Weights of a small transformer language model.
Training: a variant of SOAP for these matrices, 188M tokens, 5747 steps.
Each number is 500 + 40 x the weight over its row's rms, rounded and kept within 0 to 999. Layers, rows and columns count from 0. Numbers have three digits each. The size before them is the row's rms in percent of the matrix's.

# q: layer 2 attention query, 192x192, rms 0.039, rows 0-63, columns 128-191
# k: layer 2 attention key, 192x192, rms 0.039, rows 0-63, columns 128-191
# v: layer 2 attention value, 192x192, rms 0.0389, rows 0-35, columns 128-191
# o: layer 2 attention output (transposed), 192x192, rms 0.0485, rows 0-35, columns 128-191
q0 074:464556485494455478475553545516534486512414505507398505523565547521470488469493534517512484438450489467500473478519487478479498440513488509532532487489539525535499454470491529490502530519431503
k0 062:448507574484481556552451476477535511490544519523475527532382547467513500519540498498481382405526464503497524453471512469570530541541554508476479546523494487450422486511477567561567437489480520
q1 085:467448548536461457516522496501516470477471506513486483566551563534497448532399490590520593482532559520495500512506486506468513505526427488491534509527521465574518493435468481543490499495525540
k1 077:526472497540523542456552530420479525461527504525496483483497465575507457504547480476494552509433517484520452453505490494492507460555417466533530526466459621509551498580515530506456506501504554
q2 082:522559479512550459527569560467516482519410455475429454421494485575572449517416570516537524484511546491468520573486559489536452503500479473500489558534415543529445511518541491544512532527495510
k2 075:554513510557504541565463577529476483512564407575496497457488513424448470477515562450481541511526445586460537548508483509503508571461544476452466417492494538508507546597514467473501494493464511
q3 097:495537525522470496479492555511501501504556508459498565460414558517430534519492490472525448515497535400439478496482481379515523472509542542524542498518526400531497473516510484488503526511531536
k3 118:421480401381521542540502459567516458556521601509558511408461502553421547557523516506548478486572551496517531580510531570465497513535480489537427520487498488540530493397468461415479521496517503
q4 086:458459527512543472523539501555581481485501514496490542481544482516551478461494521445496458525517440537531490534451533532550454595535499466463495515517444499485537571467494424567455493522474491
k4 091:571468485498387549487571476532485486487543586495548490495475452505477545479547508512497537487481587512479453475484526546475465515516517509529477500500508496496526480402464507486456541381590588
q5 101:475539514424548518456480501446493512502493461503499530432485548514445521552556516513508543506548525442446489522476566473491492442542531471491523532523478556488446531544411475544477517566497464
k5 097:505463530449569476524576467491449480548442574483535475518494507500475511473531500568594460491505508502566555488437522488488485510460483489519565477549592538480473550575566468445514492523511449
q6 101:488498462509516531501445610500539501565528488507544598496502490528526453467551519575508454470415462496477514519458477444565508438514556523492503528487510470466533548504498508494487477512522541
k6 101:508542503475503526471475541554471450438531539505577488533498558481492526516593476519566552463471536477489546449512471527570512439502549455604501479546463490525499584452543495472459477536521549
q7 090:521535556445460503524542474519521521474513546570446481463548553491598475491475544521505520486498462510537477438484472480447501457479467496502478498458512451463429459454513536553591464468441477
k7 087:469513434535454544491560543532504504492471442519497496439537498580515506449498547476465440477580497499503557500466506441490559440475567517515517496498470426425492478493502534556493476612484558
q8 067:499505596529550454484497493472533464457521553575499424558464567516485530531453441462568568491446435484518513473477536442497458476546504495499468503473503522517484493476561482430541508454507478
k8 076:448469521463441510586544524510611510544439442481505541495508490524462514489487458473479420412454493426468511494543515508414538523467521486529508501510496594572519484488486525529484451531518513
q9 082:450499509450418454511441500489484486484518544558581466517494498402499537505489424565455553537510512563494442457466454569493532535499485446522518474576566456511556536502511473506448505462491485
k9 082:511465512478542521501457481422502511486516470553516523459536503470584563486502481502511519522487570505451431469540503488494473513533522465492537433510479474559520465511506470579436532509493532
q10 092:481500514478479500431523525559506490519539527471496496495495474482446534500530452485529479568525501421414528445462413472519500490518447478523556488572508497447519504483469501561432476533561488
k10 099:452450447440511590510470432575520440535569544522489534456551511494517559467538443517472468491566509534491501563546550548497503481518505468488385442523492450458489469441445453549439498494538499
q11 098:430485452437520526476564491474548512512466560520595511495462483515420513493551471502457480531541522507516491493461502520400544507495518467461463491443532488471543522397482465469464562541548449
k11 099:545459526446499456470522492522501493480478504500482479476524474557514513514492449516492458512504499516462489506429496544511445552452497461496613492451569469571537430519504521551510478483498445
q12 107:433537504482460499559458497547515509437514566447564577476463418515487524488517525494490552542513556450422424427485523422576472540484522463467460559495461465535518517436472497457478520530456546
k12 098:503482461424477535481511497489509510542523575522570496503450554518489506492545520494562415430549534516475562525516523479498510495504551474564411467544500499489535517441513554427498554482516497
q13 100:442422476447515492505490464477426460474518488526538482451521482462568489515555540488540445500553498529504491454507481482410496504441537441514528498507452559490536532428554487467483538517517405
k13 101:498483530498498539500485536575555474454506523516499474491517488572486528489513508571477496455481450502506567544435555526455452494471531573432537516517496533418488556558474473485477544556481525
q14 096:488555449444598529556544525479465554511530528478464519579383518465472409496457474459530534549500471485482517476494477494495421453536501490501501495494429447501512476512522479505485449453470471
k14 099:502457515491528485542492476523504509454519539552469534488487479461457429491481488500454495596446574481439409498482431528503466460402484474411459422531496444406430482505549522483479522452506514
q15 102:488441464459544514454509493534481524506552509524541467528548486422451489472530511464511489438494467513503506493484545508520498496553491501523444499503487501493509507505472499457475463446541462
k15 099:491513459571521515538509466465501486486511512527554463470492438472498517498459432514486574503504539532449456497540562461530533476457497390462544474450446514465455462532436435409466429504497466
q16 093:467461419478550511513454484547445576519493523519544502468497473533570489419484540488574525467488510417498521456554452532483542504515434520536473520509515476505542520529506515403513473502505460
k16 094:494477541467462523451469468578519458434485464474440444486516421460538553451528549491528532519499557488449485474493474439515606527465438446467431516504462522519540556511439490406424601463530511
q17 109:546512517485538459512490526539539471443542554529507492554454536475484492484466456539485486522451537484499488417499536464506596451504534491478563468574531496533493489562509487475493456552569462
k17 106:460519545493541523475490493485473542511549519427502501502518480495465464465514502489536456509517499538489501458515428489485540475441458478487479560404481447521507427443484535432490548485567519
q18 101:502480475535545463577488532463448464449467499498489465595478531514522467500446490550464515469505516454548523479443534531473542458531503510557577494575496542524498543517509518417547443463483496
k18 100:569529476483502532464478475482480549512583499567508492461536485538487475510444562486514461537495501377565496442475485506522501491515450480480484450486507475469540524552429441464471584480522559
q19 103:513493491480557525514496481525567489537544469506489466555431566465453435490390412557514483555500506457452579478527482525526529436509524451512470460448529489535503558587456523480506489532489498
k19 100:482575558406490426567482536524504548494504487524479524472461389500501423576480506559489503473460444471505469537503497491549517453431530404513529550439538410540499519484509512487539557472473450
q20 095:466502481512494476473494499459535469478501517512488448551477473498454535532542489538509485490461508450498565430515470448502512587536550557495479522532544481484488455503513475521530515592484511
k20 103:484523505530506524493508604521476493549533518558508489498531496459425524466434472478567516486510509528445485500539537581532520564496542490435539564479506517565488433439447470489517448539497571
q21 094:513480533507471472493569524480506397504494489541504511555502495456495486443374547529534483456546555541443567492467505461498553512442468601489555513540512491551512473512476458553486473477539526
k21 093:445498397503532480485472498519500520536482462499489557499523425562469550605508456522476502532471490430510484486492549430522545490545490508492443531478530500531548435535508427535587505501474419
q22 099:484513428483524576461445472515472490527493456432508561485450523559435451533586501393584487509509528513379452445474510444486484521527508527525488473558488446520508482450476557439520532512524508
k22 098:526477493484519451497452426544456524544467605503508462482446510473479522459410494542514498475521534548555551524492442491365520553478545489519508520535519496566489526477568505447491488471517476
q23 101:524483534508483491518521521453545476489463443502519484551460452467478455475480501544497439469487444528565556430568485540560514532476563496521484428505486577430498514507407603439481582504498441
k23 090:477511498494559586535496541485491488499550504429525464482464527482515466538477541441523555470437505429518411485437555564484443505498486427383528456422471453510463525512517526495508585515503517
q24 100:500447477523525545463511479493478519517451544486453482522534488507456504515579497557468508543566555470513557586518580503516462495468445470489404465532479477501445508515439569476527585578585458
k24 104:508474454490506433481512500472502505519455519456525419523521448488535505497502492432518570523440536435567457486492500526450499442542488445487552562499444532562459445516564538437436495438497471
q25 098:467503507467426533487594576546585516570398565526447490458496476546525438474519509448474540521469473449451498511525503485516479419517427531547503507549488455486499507451504460525501502515462520
k25 103:503520518461557530533469500507522478526493487460476469591534432470545522559578487514566501453432505478479474497596486525536466502445483469519482442519544506581555564549509566515506493514412510
q26 099:485461520448512341538510479499523500514520513515505514507433477537540479490487467466529583493431478509541441490471485513446473579506407502508530463427525526430553488409501542518533504484502546
k26 100:439458481455510500450472460500534463481550524449494527503600477471569484462522504537497460475487566468555531502429558545530491516506483531498503546483526576450561535454421508535521568476569472
q27 100:481485445498524414540476537512502486514541504592519523430493492519544478459512512484488539506497489451450530485454471572565557433442495453472477468505518466477540477471513521546479529556556498
k27 100:501429516523527463497483534490462478493559539505549500487404486516576511517496558600511457499497497511552574583514490515552486506506509503489457537540549415508517582521499524576498508443552503
q28 113:546549508511508570527611543508501479457505509413538560502523519466504459502441481494505452481547479507474558557503445511511453491451442453414551479502504507610493441455569497495522546494525461
k28 105:559514538516546489463502488483477606521460448506483463577509458555528466545540443474483457497395526464524567519547502513510465502510537538491476476514465492527484495485548499571542526564501495
q29 091:497537513532515456462504500491486494461484522518503458503515490474509504468418534539512487474463496540502513540420435582461500629476448513543553434531493486479493536549541542514573508461493548
k29 094:483522489512537461546525530550483513579505417538482548499528514482423495559488514455486546504399552484537492481434512432547493536539477515459499411502516569426476491517502497561439614493541459
q30 099:549481518448530515471470475466456518453520503585462473501409465499450484478485508469471483525508508437538427511462508484473544567441505478503458508516491457534554464588461513427497508507515527
k30 094:464523524465561415460503508482472463551456489460473542517513492492501489435469486526507552479545582594510492505502495443453514499538476502509478557517522516546449483547512487502455550456521485
q31 092:529504439584463490493502437503512567492528540458501443582538537574513513458502498486514563494553539479503475478521530502471559540536488545555587478535486491519533553558516537460531496524491422
k31 094:530555450517499516499455545498464566543433475491501547472468493455538435490513494495573459493550494434551499407477441550468495505506430441532496416533523542490546598491482507531476546480543495
v0 089:531468483569496554494438462484581487472537494441452470527442526512455530448516506537571489524509511538519470515460531531489473456518517470530415520485605464584484451529529462425490503457608528
o0 087:489497534476477594580489531506476416556436497527503567493538448478514445553478470541510512520488516570541522457549491537523497555499480469512470459528466522454522483500546514484561558497430463
v1 091:515568530486561541432529485541513490523500475583552495488552513468453475523546437409530519482502504502478479499504476451544456471570494495539509484478533464511527505437545474604510510503453512
o1 086:515476566517534482479491477401501507531527521519512540481469458505533547479538553580488410526483449476542464493497519500486485514444606477477472528489495518475459495537447518447500487504463575
v2 093:449488579506503502564512497555414471490510477605447522552519439518510501526433569501529545560443540513483545520469538550496508576571501461502498517494487437504475464564454440457486485545438489
o2 090:520530453509432558500433544509553530487471507425489472531544585514483434482567546463454403443500511540503443549510479460483493491443470546522424447510549503499498550489451486505494510557559523
v3 098:538544582563524471522441549508505492498550448452456460521500511524487534521542522465475545476506531523547534433464512575558533480528558530482521500459524504486431454443536559451414462481492498
o3 092:440497456461520516509505524453521463521495492466550485441536466437529487513456477528535511532560451494417537539488450462503486516479534473506507551479452449546483493424507511543470507520447542
v4 092:533490525537457492489555442517447506607447554405516480478529459482519497509553510519561524491491535580458526506524434549500499442497470541513506449553524478580540527504512535437518375539503512
o4 086:503463521485530444465493513447512474449511520552537488544504575524453483487472430521483464537548497508538504496523525490483513449512507500481494523489541503529491529431469500440481494480510520
v5 093:466498472529451543469483435488575517558507500431459478559537422497460548452529484437462516619500525449561463480547498502423523454468461458442544520432487532478512421507434483520538489470465511
o5 088:514536495441534461535452516513482476543537573510530456427490499521509483549478514525570489434421478509551449521490506501515488471543531535467546560535515509447520471441505467494484514475511524
v6 088:496555568464528492406533545485481535483523575452497538495549511446495546446458554518521470502538511459515491544525506512503595496471528501503512549507554440565498472473491500484515527508457501
o6 088:481447454519525445537496534547517550427503426505511400536489491525517442488496543556537515441443525611555459477509441531416453448500535514500515410447429460534518554519479499482491504532447498
v7 085:502492485449505469498514515523572526514514539465514441468478563389509505470495513553426560448557554532445509517487520485539496545491569500544559463504527479485510551532541459399518639487471459
o7 080:499520520497474543509425494473418525490429435432488454493451512497498571549485438461570493478480497520513588440513422520515551486544490451540501445465499439534497460440557520526449454471532516
v8 090:478441583418476484494468587500455451465426523546462565497517550451443564531526487470584545507518492564475477513476552490474510454498512525525551490552550537518515513564475468461487517573474542
o8 084:467510504568543531531413490523575509478589527472483447533504452448495464516484479413478486480539482521481493519577489495468546446530554513510466509520474451507499548501572554491521493493553496
v9 094:574520516467462457501436445535497482498444482409453599508456509489519562515449468434468457502467479480438480490566424497489495528510482517498450478486488477528502506455533533540510489466514550
o9 085:472463471513473469530508525439481493468575535540472368464500476458560489533479458599563559473497469507559499484494532536476501514460529512498554442582554537496514514451464536440517405528511445
v10 093:466475583518445568491498499517508479513525407530535508598457498484512501512537496515435442409528507467529497441505503467483459458453546463488484534441552476436581534532509420514481482461472536
o10 087:551497476508542503463513538444412561475504540383492522469539491517517477540488549470597530457536548576384445461466536513508470570479492540489517566503450537642499450466454541532502521517500502
v11 088:485518507501479528463419482479471522415544479438519514408470477467516532523514460489541510517545582496522495550519555446570475484441538513518511506474553496468460524517459502386506473478517540
o11 081:495497517554480577486582477469617492503510521498461484570556562445483417505485532501489450492475533584458534453484533559477520493483477546517513452503497506493473443451602529516505499577449492
v12 088:453476494588471500467456570464444498447562446521524527581557490479498496510551514466546514526527501487525486529449533477541491561457449513530499537493516491517504520526530523536502566563521502
o12 082:521496540424510532583448429536487526514485546505522476451502556488437528528453513459445514543467541536466551508510510505474478500524547478531475491504462528513483537478571429469481427488504510
v13 090:478518482457464443510513502470538461570447456465484504419442531493511531533459520465547511549478531434472572446482508422450465521399481507554459450469520493513616502512427534524490456507412532
o13 093:527477497557489427481477574519477477435601586548517526574613432531505469473538469472514450469484501538501474441481483517451474438513490503472557534532473550463449461432531496539474519458512426
v14 093:454526519557461494525497459483469487471517552543496450493478497448417531469537464551569479513553509514558488519416546519438524519480520503526475510604518533554465494560555444482415545459506493
o14 082:544510575487431424475446475512517482578518455475501464586609505473560567491528501506476498528482494535470515412556507553545492408488511469497438516479513452528577509530424491468512463447567509
v15 089:484474462509553469502540542500485480511492476477495465513491497470470492486443501548518570486563418517478491437458562491511560442569444431490465534495519487444532527514395467442483539514517500
o15 077:530468464481503489560483514496517495477469493495497558429384547545493509538517488463455505468454528560472561551488482531490476517497478522473527509557429420574499544413570463526514456475415505
v16 092:543569495471481516504491593468520517491463452502500510485489453498526461498439493440559455507500460458518441454476551443518489551453502489433512464535485509503482531512545513461502490556536537
o16 079:481498509565558440437511446558455498477593489516501533488509530512471508499587556451509524555530442532433531525523488494455508486490425442560470541478508454518587501564428543489478514465474437
v17 096:481500475484459465481489546477456544430501494489540494526429475536491513508523476523455406503491542537477480514566534462541540589536546472529449523480451481553479465433463513528449481522522497
o17 085:585504573544512496472605498477587552491488519521470477482547472504528520470522440450538466479508471444562491495466458549485467535477469495469552480518507534481614570496501513473587510492519518
v18 090:416532547486530476532532432540462440577508474423482547543504491529548501483542519565589528515463545518471510433450470481492449466453554468473435568541487521509516569500505497513520440543491568
o18 092:493461503506426496474536539513502481487524486553555468550560516428468504493415496459460496484566510489480494464497541554479539490473473523479521458475525541558483437504469531511521491455487440
v19 078:462500488542494520574462495498571570486463524477528479519479522453450512486451511432457505543543499530476456487517477529487500487473478474475539495539428533525484507522487549426428474496532460
o19 077:492491490501468500557473501475529473486457487505510515439459482482496546483503503485506526476492480507504582516572464480523488582436480522549510530497575479474563442402521508480579463501475577
v20 102:504498592464504512459495513497483500538530551546496493480431523503456494454423515545448565500582481627494498492525482486462535505453517519496473490431464494465471563528513464426438510496508432
o20 096:424489467522515484517530535448505483497507482441535530483507431558545525525534571481456416464468565478531538451537561539550460522519562485444515472482489537567537485450531478543523465486531498
v21 089:464490552497518528470528475541529495493495488558486540486523501518510563546500550460517456486533503534522538456602508479478460535575512565463528535439508554548497583522492502504484590484453505
o21 083:522547484532538444502533512461445510451519521494460385503537545503497570519506488494528415493532479473492527533460502528478524417443501477494428482543442452478556483467507522543519472498559459
v22 086:526508474527503514488541510606513488446579505465519438417435536506506513533504486501552490488512499485536578538466502487584432514475521523531489544474432522470498528427537422592510441529460527
o22 077:490521484438514496495563512386510557548457487497374511520512586513483490401466498498523506494480513440488508459548535523495509499511493525497533530472538397517444448529486487534436500402511487
v23 080:481496500543491484520449536517536449498569456537582449374453557476508511546520540464518485504533455540515490455494467509570468444513530518489451470541472534464466481460541552460524527406561463
o23 076:485549510504464542537512426519457522572442490518506480504545476466526553551429491468511501494478525441510525533533540495533509508509477470481436585511491471494505484495510444537442416500470527
v24 083:438468481492477495389490493508520500492511544521537482512498580489465533494481501472497490454552502508611542536491562523533448467541487495483437514469513505545534457510498485463476465467496497
o24 078:580529479538474483497502424507513492463479471452486547547521474481520505454426468576521530490462466404528578465480508578416570494467472505492495515557552552482509464540599472546546535485509452
v25 094:455483505493539494446500563562471438485511519497472540526456453474520497488481470483532498527502483528491416416478504504513508563473453459513449472496468538520543514456393501397462470445483558
o25 089:518479607488500507518473391458509482488524495473470426560539504512508535586480499495471479429573503501455562479546455500535452545446508523437509539514535499497494474502542492515613484497504490
v26 088:477504543506510556462519431431490518525540534458490535517551464473442525449582500423503494548475461485468472491501442496533474488465495435431458453426498506558478483451480496587511479499513465
o26 080:465525544498464516528501485512526472543447508509500486430465502462529475546447591568480457503535525591486439520484506517510516496572496520546505485519561492529467543537524542435398518480446529
v27 085:485510458512500462521528451475536520519464485452486530491538456531439453510512524484508503493470499538443455468510496489507566519487448526424470458545490417481523498516456524407540569458552465
o27 086:459533466540477462498497518462554518487577501501513602501491520493452501518537513552516482521486526494464472498502514473549492486414497419543431483398517462515491429471445515487497525516504522
v28 089:578492507527485501465503450546475522467534485569428453461512501375478515529480488518517475508547527484478487522479502435553506559497520465562538585503523548489485515473518617478469477522501533
o28 086:509472526597525438462448489453505495466505496459501465511510507456483486499487515480468529491521416540547462452500447540481475481456579540469519426525476478515506507474445460515555446539448496
v29 091:536488456406480548520549507532505432511509506529519551480541544432569558481556545480512504485533581526455501438437498450509489530520473589483451548513512564504539541501533539541547477496519508
o29 091:474448590596470521518468449482489615458499476499478403564522488511473472547397482483444517497509412450485511574580517539511484484511549483516481476495507524481465496554527471467500472528494456
v30 090:465442485300604535437430522475559508486459502483522437509576494460492513479570520515559473534465528552512525506465510530490444533515573538509512517492545526507564511480541496520493441478520597
o30 082:590494522508489620587448422455459428554455536487511466496505521477513525535454538508470508469563490469476492488564528478527525437426454460537450458538470483555490467493538473476501564485450494
v31 091:458447517504487570537505467567519438491476582530532539501449519535509530503525493470537543456454475492518508549492485564485557447507484533478483584534477460480464538489538574461455515443493493
o31 088:533583465463506519440457538501501519511472528501541512538518497466517537473439502580458467479514533442564588439489499544477527492487497506483547458493518496523543474507479454502530471487443509
q32 095:492449476552527481461421480552531510494498532465472583481500465441541450560426439450508475439444549502519519448482535505573451470466476520514485530462437517494440486481557566475439559531493461
k32 097:475514473446523493566429511448483497430551495555498507497484558537554477543462575537522530451481494531494443438495538475465479415453474520486485485538560489517520501422425524472517468507510524
q33 085:548530465509544462604533492466452493585530504517534462473460524534466516498510491555479465477507529549481518519451519506482513542477559525464471506504511435494496497519399451503509502557423524
k33 111:432484553506540521529456507526466509460536552583428496540476424565458463469545500468504504546524554517511391579514515492537477520499565512448533484519530491496471513429499543463500510422466543
q34 078:364493490510498546424467589511523491464499539460487503460544466465517486474463517418511501489511399407561481532549510505445524479479484491491557537487426555484456478497535463528545495477538483
k34 089:516494482542442415573415520479506503559531507578511473525476505474492457503440491554538470538519500542497518468458466408560463479461505471430460418485480459464487449473557592488449547492514478
q35 085:396426521512474528435503445578489450452462492472522507450548442436519504505542556475551512493485424463503449535570540532494491482470547470542495515465492500505489530568538571460490521525579511
k35 085:538570483565542509560549440539491521503531486474534542517478518531478476475478579515507572522507490492547508467467525414477491429461536491440479521484505512507437502573446486493390535546536550
q36 094:476581497518434551467510489618552434499496511553491554474495461522555520431456443532502526496529483539530504445497471578605475530519464447505467501514530513498493497493450501473519469464510552
k36 115:544488513516492474434467514480550592531402504471496484471492532446532533490461475540531517511468484495503593460497472447469539516543416511469488533523462410466499449603531470526475483517566473
q37 109:546472449487507419477561510501524517379447515481451454512502481601498483556451564484453498461539534480544451579549418476436497536501491576513540478505565438567599530527533468525530513544502551
k37 099:511541397473571469543474484498538481514489539493452551457559462481498409541480484551471499555498511440495556452505479437497534432473431483578474469513558510509506502491523537500482474553494463
q38 096:542496497444497533488558511479506522486473582473561503543473519483504516514550519500462490482556478444499436531592514572453499563456533536519475560463530517542497540503506528475515491559531485
k38 095:541490429501505503488523488551539532510461508532513556544469461473533431517514472500551476454508444515476490434440468538537528464572494462506476520476523485517502485468439580442445556499500512
q39 091:463525523494550460491479479564577505527524558496527487581485509493469500550576496409464551558504501497456501525543513471452417507539529524552482515486445550473429484482547511528452470532445446
k39 091:528564501528520449495416515442529478496483513449480484457532525498507523481477523392577472468508542529553493527468501534490487479530474478466508484463507521512570528540442516539457527560413490
q40 101:409522523508489460544531510445473456542453529525554509482524458531496435546454552517536543542484465526482537487528439553583518539482474501431544472485496415529397481470586518490434468478480495
k40 091:608527449566523459508453487518500510457455488515490490483469504585549515508481466535516538468454528438512554532530472535485492504555497526549535489494422481449501496492457482520556524533452494
q41 080:537445408506511503491467507551512486540481476542544518475454495458535548460519514486460489560511514558527566498497552495484483454457476443587515485493490496405491496540449472549581507498588483
k41 087:462533552533418404499514542499531454492507470496569466497531492619466454545494534485461489482510493481496515530479451463460473527518521568508561445530516564496533480518445464537483499430453507
q42 063:556523533543476474565525490466496491504510515559454538466503437577504539579542490573545475496520530563437498494519445448569504474538540578455453454482490397479539529496434525480434554474468519
k42 097:498519521428493561503499536541457547490540582564543498479498456494441540563536534538494575565554564522451432549496500541494414519469521488501486529458493551531449531422511516524493487509510538
q43 076:498507495448407473477536466464513504532489476510553470511524457517430520536442522532592486516490520553460500533460458480556559551489454512490488470511516456532595518452548553465417477472483491
k43 097:486576583530490472483505494480461534514606549418541509563517577523475523564472460498537526504543499460444483583486532513482431440516491471522475473515505526544493513379482496476499472522501519
q44 093:383447465487441498437505502523551455473479459521502451448546486417523582472508546436530492535516376423521549507514498550448534540440497499537557494510495504484480510592523536525515457516572460
k44 072:494453535479533485492442578504471484562531555444407570482559411508490486483538506526525574508475556571476465526501512604546533488565486524504575562500574531556465496452480551427512473437476541
q45 100:477530525528419470524510501516459501427526562565462534443450473434535508522571560421476503512550527447460479512578467524426502454401507519497406529498509479470421486485529496531467502500503434
k45 096:504482458530497495482555478533524578507465514471456492546523415565432477449469532539510528489432516512477450517518490510506447548512512519533495522471494534564505495504487531590578525529541550
q46 098:437497504433491493514489493475451500557520543522524548466390511449491531481448562490437511526509476462471555510536444525540468510471496506566487438474521498468494426495592472509520417573446552
k46 094:419514452493512515421565436488542476534502469500458435484547482538565580543547472486456506536492520540484554510477469460508520432465449488560513496470459485475493541498492452460479526486523493
q47 104:510483441513518481494480448512517464515524479484494458478530481503470502563508530481535522510538523497460491515544413480594577513537539521435509460500509453531470526413578522523511505429472488
k47 101:444522540552492417503501534446479562478488555566479453525545531499445510518543426506397497499504428509543437513457474555528510453521531441526530524480537459465484518449502488479502509482552474
q48 095:453427488449485492563637464504472518587527567519499479438532579514460477532594502494512472503541471435477500572476510479499463462598445483472533495471526474425476463481506512442481489585500441
k48 091:477557472444495525472536454511507499500575530474486479539474457523491578460487553450492477502564514571567517496563525601420470559472515474566562474506547519512498492532526500551446460449480535
q49 094:509481525541552506503519488449493481419456524444579574512475414505501409540489526508488578471510570421465488505471544572510452506483568509531527541475497499513418424503511552499495526478484535
k49 092:558518498539464514474507500444584490485488551503482478487546505447480519453407527532507540490497459417506478506448519468457545471483451487515579535551500523532465554498448508567460507469515566
q50 096:535515462523473443456518452515532487513555538505496544533427493519554513462464478557453513544490522521470543487518563504414516522558489512587499573463483483510469509475518563493485452460483495
k50 093:505525468471518479477458489538526536473458554506484473434481445529505571557518580464553481516505446544498524546561535569488486448495514537477463518498528467490465499460466576460569549551507503
q51 099:489499469546468550446472454496558496483457527466508590481481475460505498482471451517575521516457530447452488476521434456471534490470489562538524414554502483521472426470558546459517482482481544
k51 101:471496480526500528534532567467539603447480569512496471585518513564469455484370433489458418507479550470503526490509511451517512532517400485496428492520524553509567460549463450468527609463534522
q52 099:456524508439509534533524464515500496494516437467527543466445588507483449448448509484494508476471488444494521501552462527444471517510521456524479567522445559508538523522451475539454504516544515
k52 093:490459509523509554455537529490444569458478529532552487556533432539518504515583535449538501495561515526465476449476565469510471506366457479514573489507537492469514574503480475459517524588472527
q53 097:498524480545459504488483540434454504414540490507481522456607455447544522542525559474452480461534492520458547555469509441514457506521545446469508514486499460482500480482509520507444544502460509
k53 095:508479539482489494488541447563508442544449483498557572503505411531478491458457510542521526498541439484451475431539484487478581479499490507524503540421560490507498543495536552567510459483519542
q54 103:455513511540521498484497478542486509446465518433478523496505429475480499550504528507518497417500501483486514576496530539515454458486483479497506460442523529520486518567567497438485561551521514
k54 102:551499524568484435527576466438538468538538560541479456499520582452441487465521532465491556533501459492436489448486439489400527517539550515471470554414553493503540415512512476525459470525477514
q55 104:509524521487515490471589471420490541474512508566457545452520484472506525461459475488478495473467460468495524519530544491486486531531527493492392401463442499505562507556455532550481529498475458
k55 099:506535471472526506454515471523523505486441518480453532579510509477458470456473443469464476520477553590465464483522431562481461573506492571490449498508474410499460432405578519450496502503443515
q56 090:506521555475513471429513531557526527530566539455534492464439429520495501528458450492496506494438494575407506519499468524391475588525399505483497470505544501547479494459426462504510483493541522
k56 082:521471440466507498487498463511496534456529444448470458452450486507522572538462502498484532489416539498462528540480516497548563448495503450464491505493474542517506482470535496590529569545497540
q57 091:512503479466470520513507518410484530487511479448525496525464520508477503570408510508486516498464482502498535480570456473520470484508502519432537462496521456469486542505527462494484473518477410
k57 094:550467466523510570540521545549471512452450470489497506414539542457515499557509499529466512454504555516491488438496536492514542451449455485536443524458491548507466526564434532516522513466507518
q58 092:484523460461462511521457530493457471413513462519512494489476489492465467504562554404558526506464497439442416527472427494506526521473492456497528475496586515504503538442538508490491549474504439
k58 093:483513531510418459578495534532528474497444531493508512513451426481496522441504535512513483494433446473571556496462543524514515536434489611487460524520583535535516514578530509483530506466563467
q59 102:473556480443541492514524528477525569537521540528530450521497562505525496549532485494485473479552431527506483512467515477509410474514496552511567486551488518498474508438509523484527467554471401
k59 096:527482493483509455477508489497424573529492513543431536559534480455496522503556481486499502505485505476559519543539519602518517468489469455484510449459447524525525475510561490473497416500404570
q60 098:541480515442529504557502391483514493540525511482493537374498511471525489434473520485540477540535483529496532515536444440477466415454492552528548531531466537485464530491530522497425475497500513
k60 094:503507450559474478465560488405492560461438495476514489477555521466420543487450456430480463521545465475447548492538505539405460539530555437543540495495465419495467486566542459475392500502460496
q61 098:366486458480501518453503549470518496438432532506513468496507474444539533522574501508564486529539391479496474544480458560512497488467529536472606581514463511407422474486487577540529496439551377
k61 092:507480464511453482499513556548526547564543482487440500486505440506423432452421509508513549477530563478582494452468494574526551531548510499520480485537462489593543549514557488475487463522497543
q62 092:567507575557525497512460603452420554394469474495445447509500485482513381436461439414444505540564500521488486472469534505487581439530442486474539525440461462477575474453526498556464489518506536
k62 094:515508481406512499481515501531427509500455515553498513459495516497487492492501505524510542466468515441481517471506408502495504463479566529532564485563446599493498528479638522490548507478463464
q63 091:503513540517506512490546423555393541498592528461541452515546511457475499537557474560485474490518453448439492540513539516428536469476426497413502487413571543491494496503551444505474496494504492
k63 090:542483505597516495495446485528492496498479507511428456496494499429539538493489511480494530526497493523436481500512455427482480467575548566486591486476504555501551489487498542490542557478479521
v32 103:497541458512516542522419497571509548510528520490505470541501513470544451518556495505467600557506519529536445564474481538400463489562454441483578528480451499452494484525488503439490475480542559
o32 100:498526474504538512458528530478575510507466462530566540569476460531436452526460508441520445506482529494543531558509533423555533581463508464569485471544467508578482423480439502477457525487511453
v33 099:452480526464513504543567456579500471549505493485579452529513449537516532523491427532375528552514481504522511530507466477507482475571549461457515537423458491424446532470555467473505543535460495
o33 098:563536494525476537443481454498539493432561505477466557536532482486449470461486603498512512500491546449518499458489490514470453513413399503460507467481550547543528553501403542576550484515567502
v34 094:519537462521509490457496537451529464559481558488470533479499501527423526440535481410503488492533527441515517487476539493502513575533485567581503511544467479504515456477500486448459497538464509
o34 094:475567462444440505589475503547516449463456526546475505480453471464556433503473517580549477533509508517497490520458487480515463492367507459447558448509505511517488484548512517546516538487512452
v35 092:542459440516554446511557446583587481519472502487493528575568462487529512502473488486508497511484508477473544491480524503543518453569461477551504548539510441544508485506387454585570445509430479
o35 088:491522516492409600475515469515441497536500405466535567446551506557565461470590491528565554455458539518504576487538490504568416460471532535524476487465495526533551497524560552530488551485498481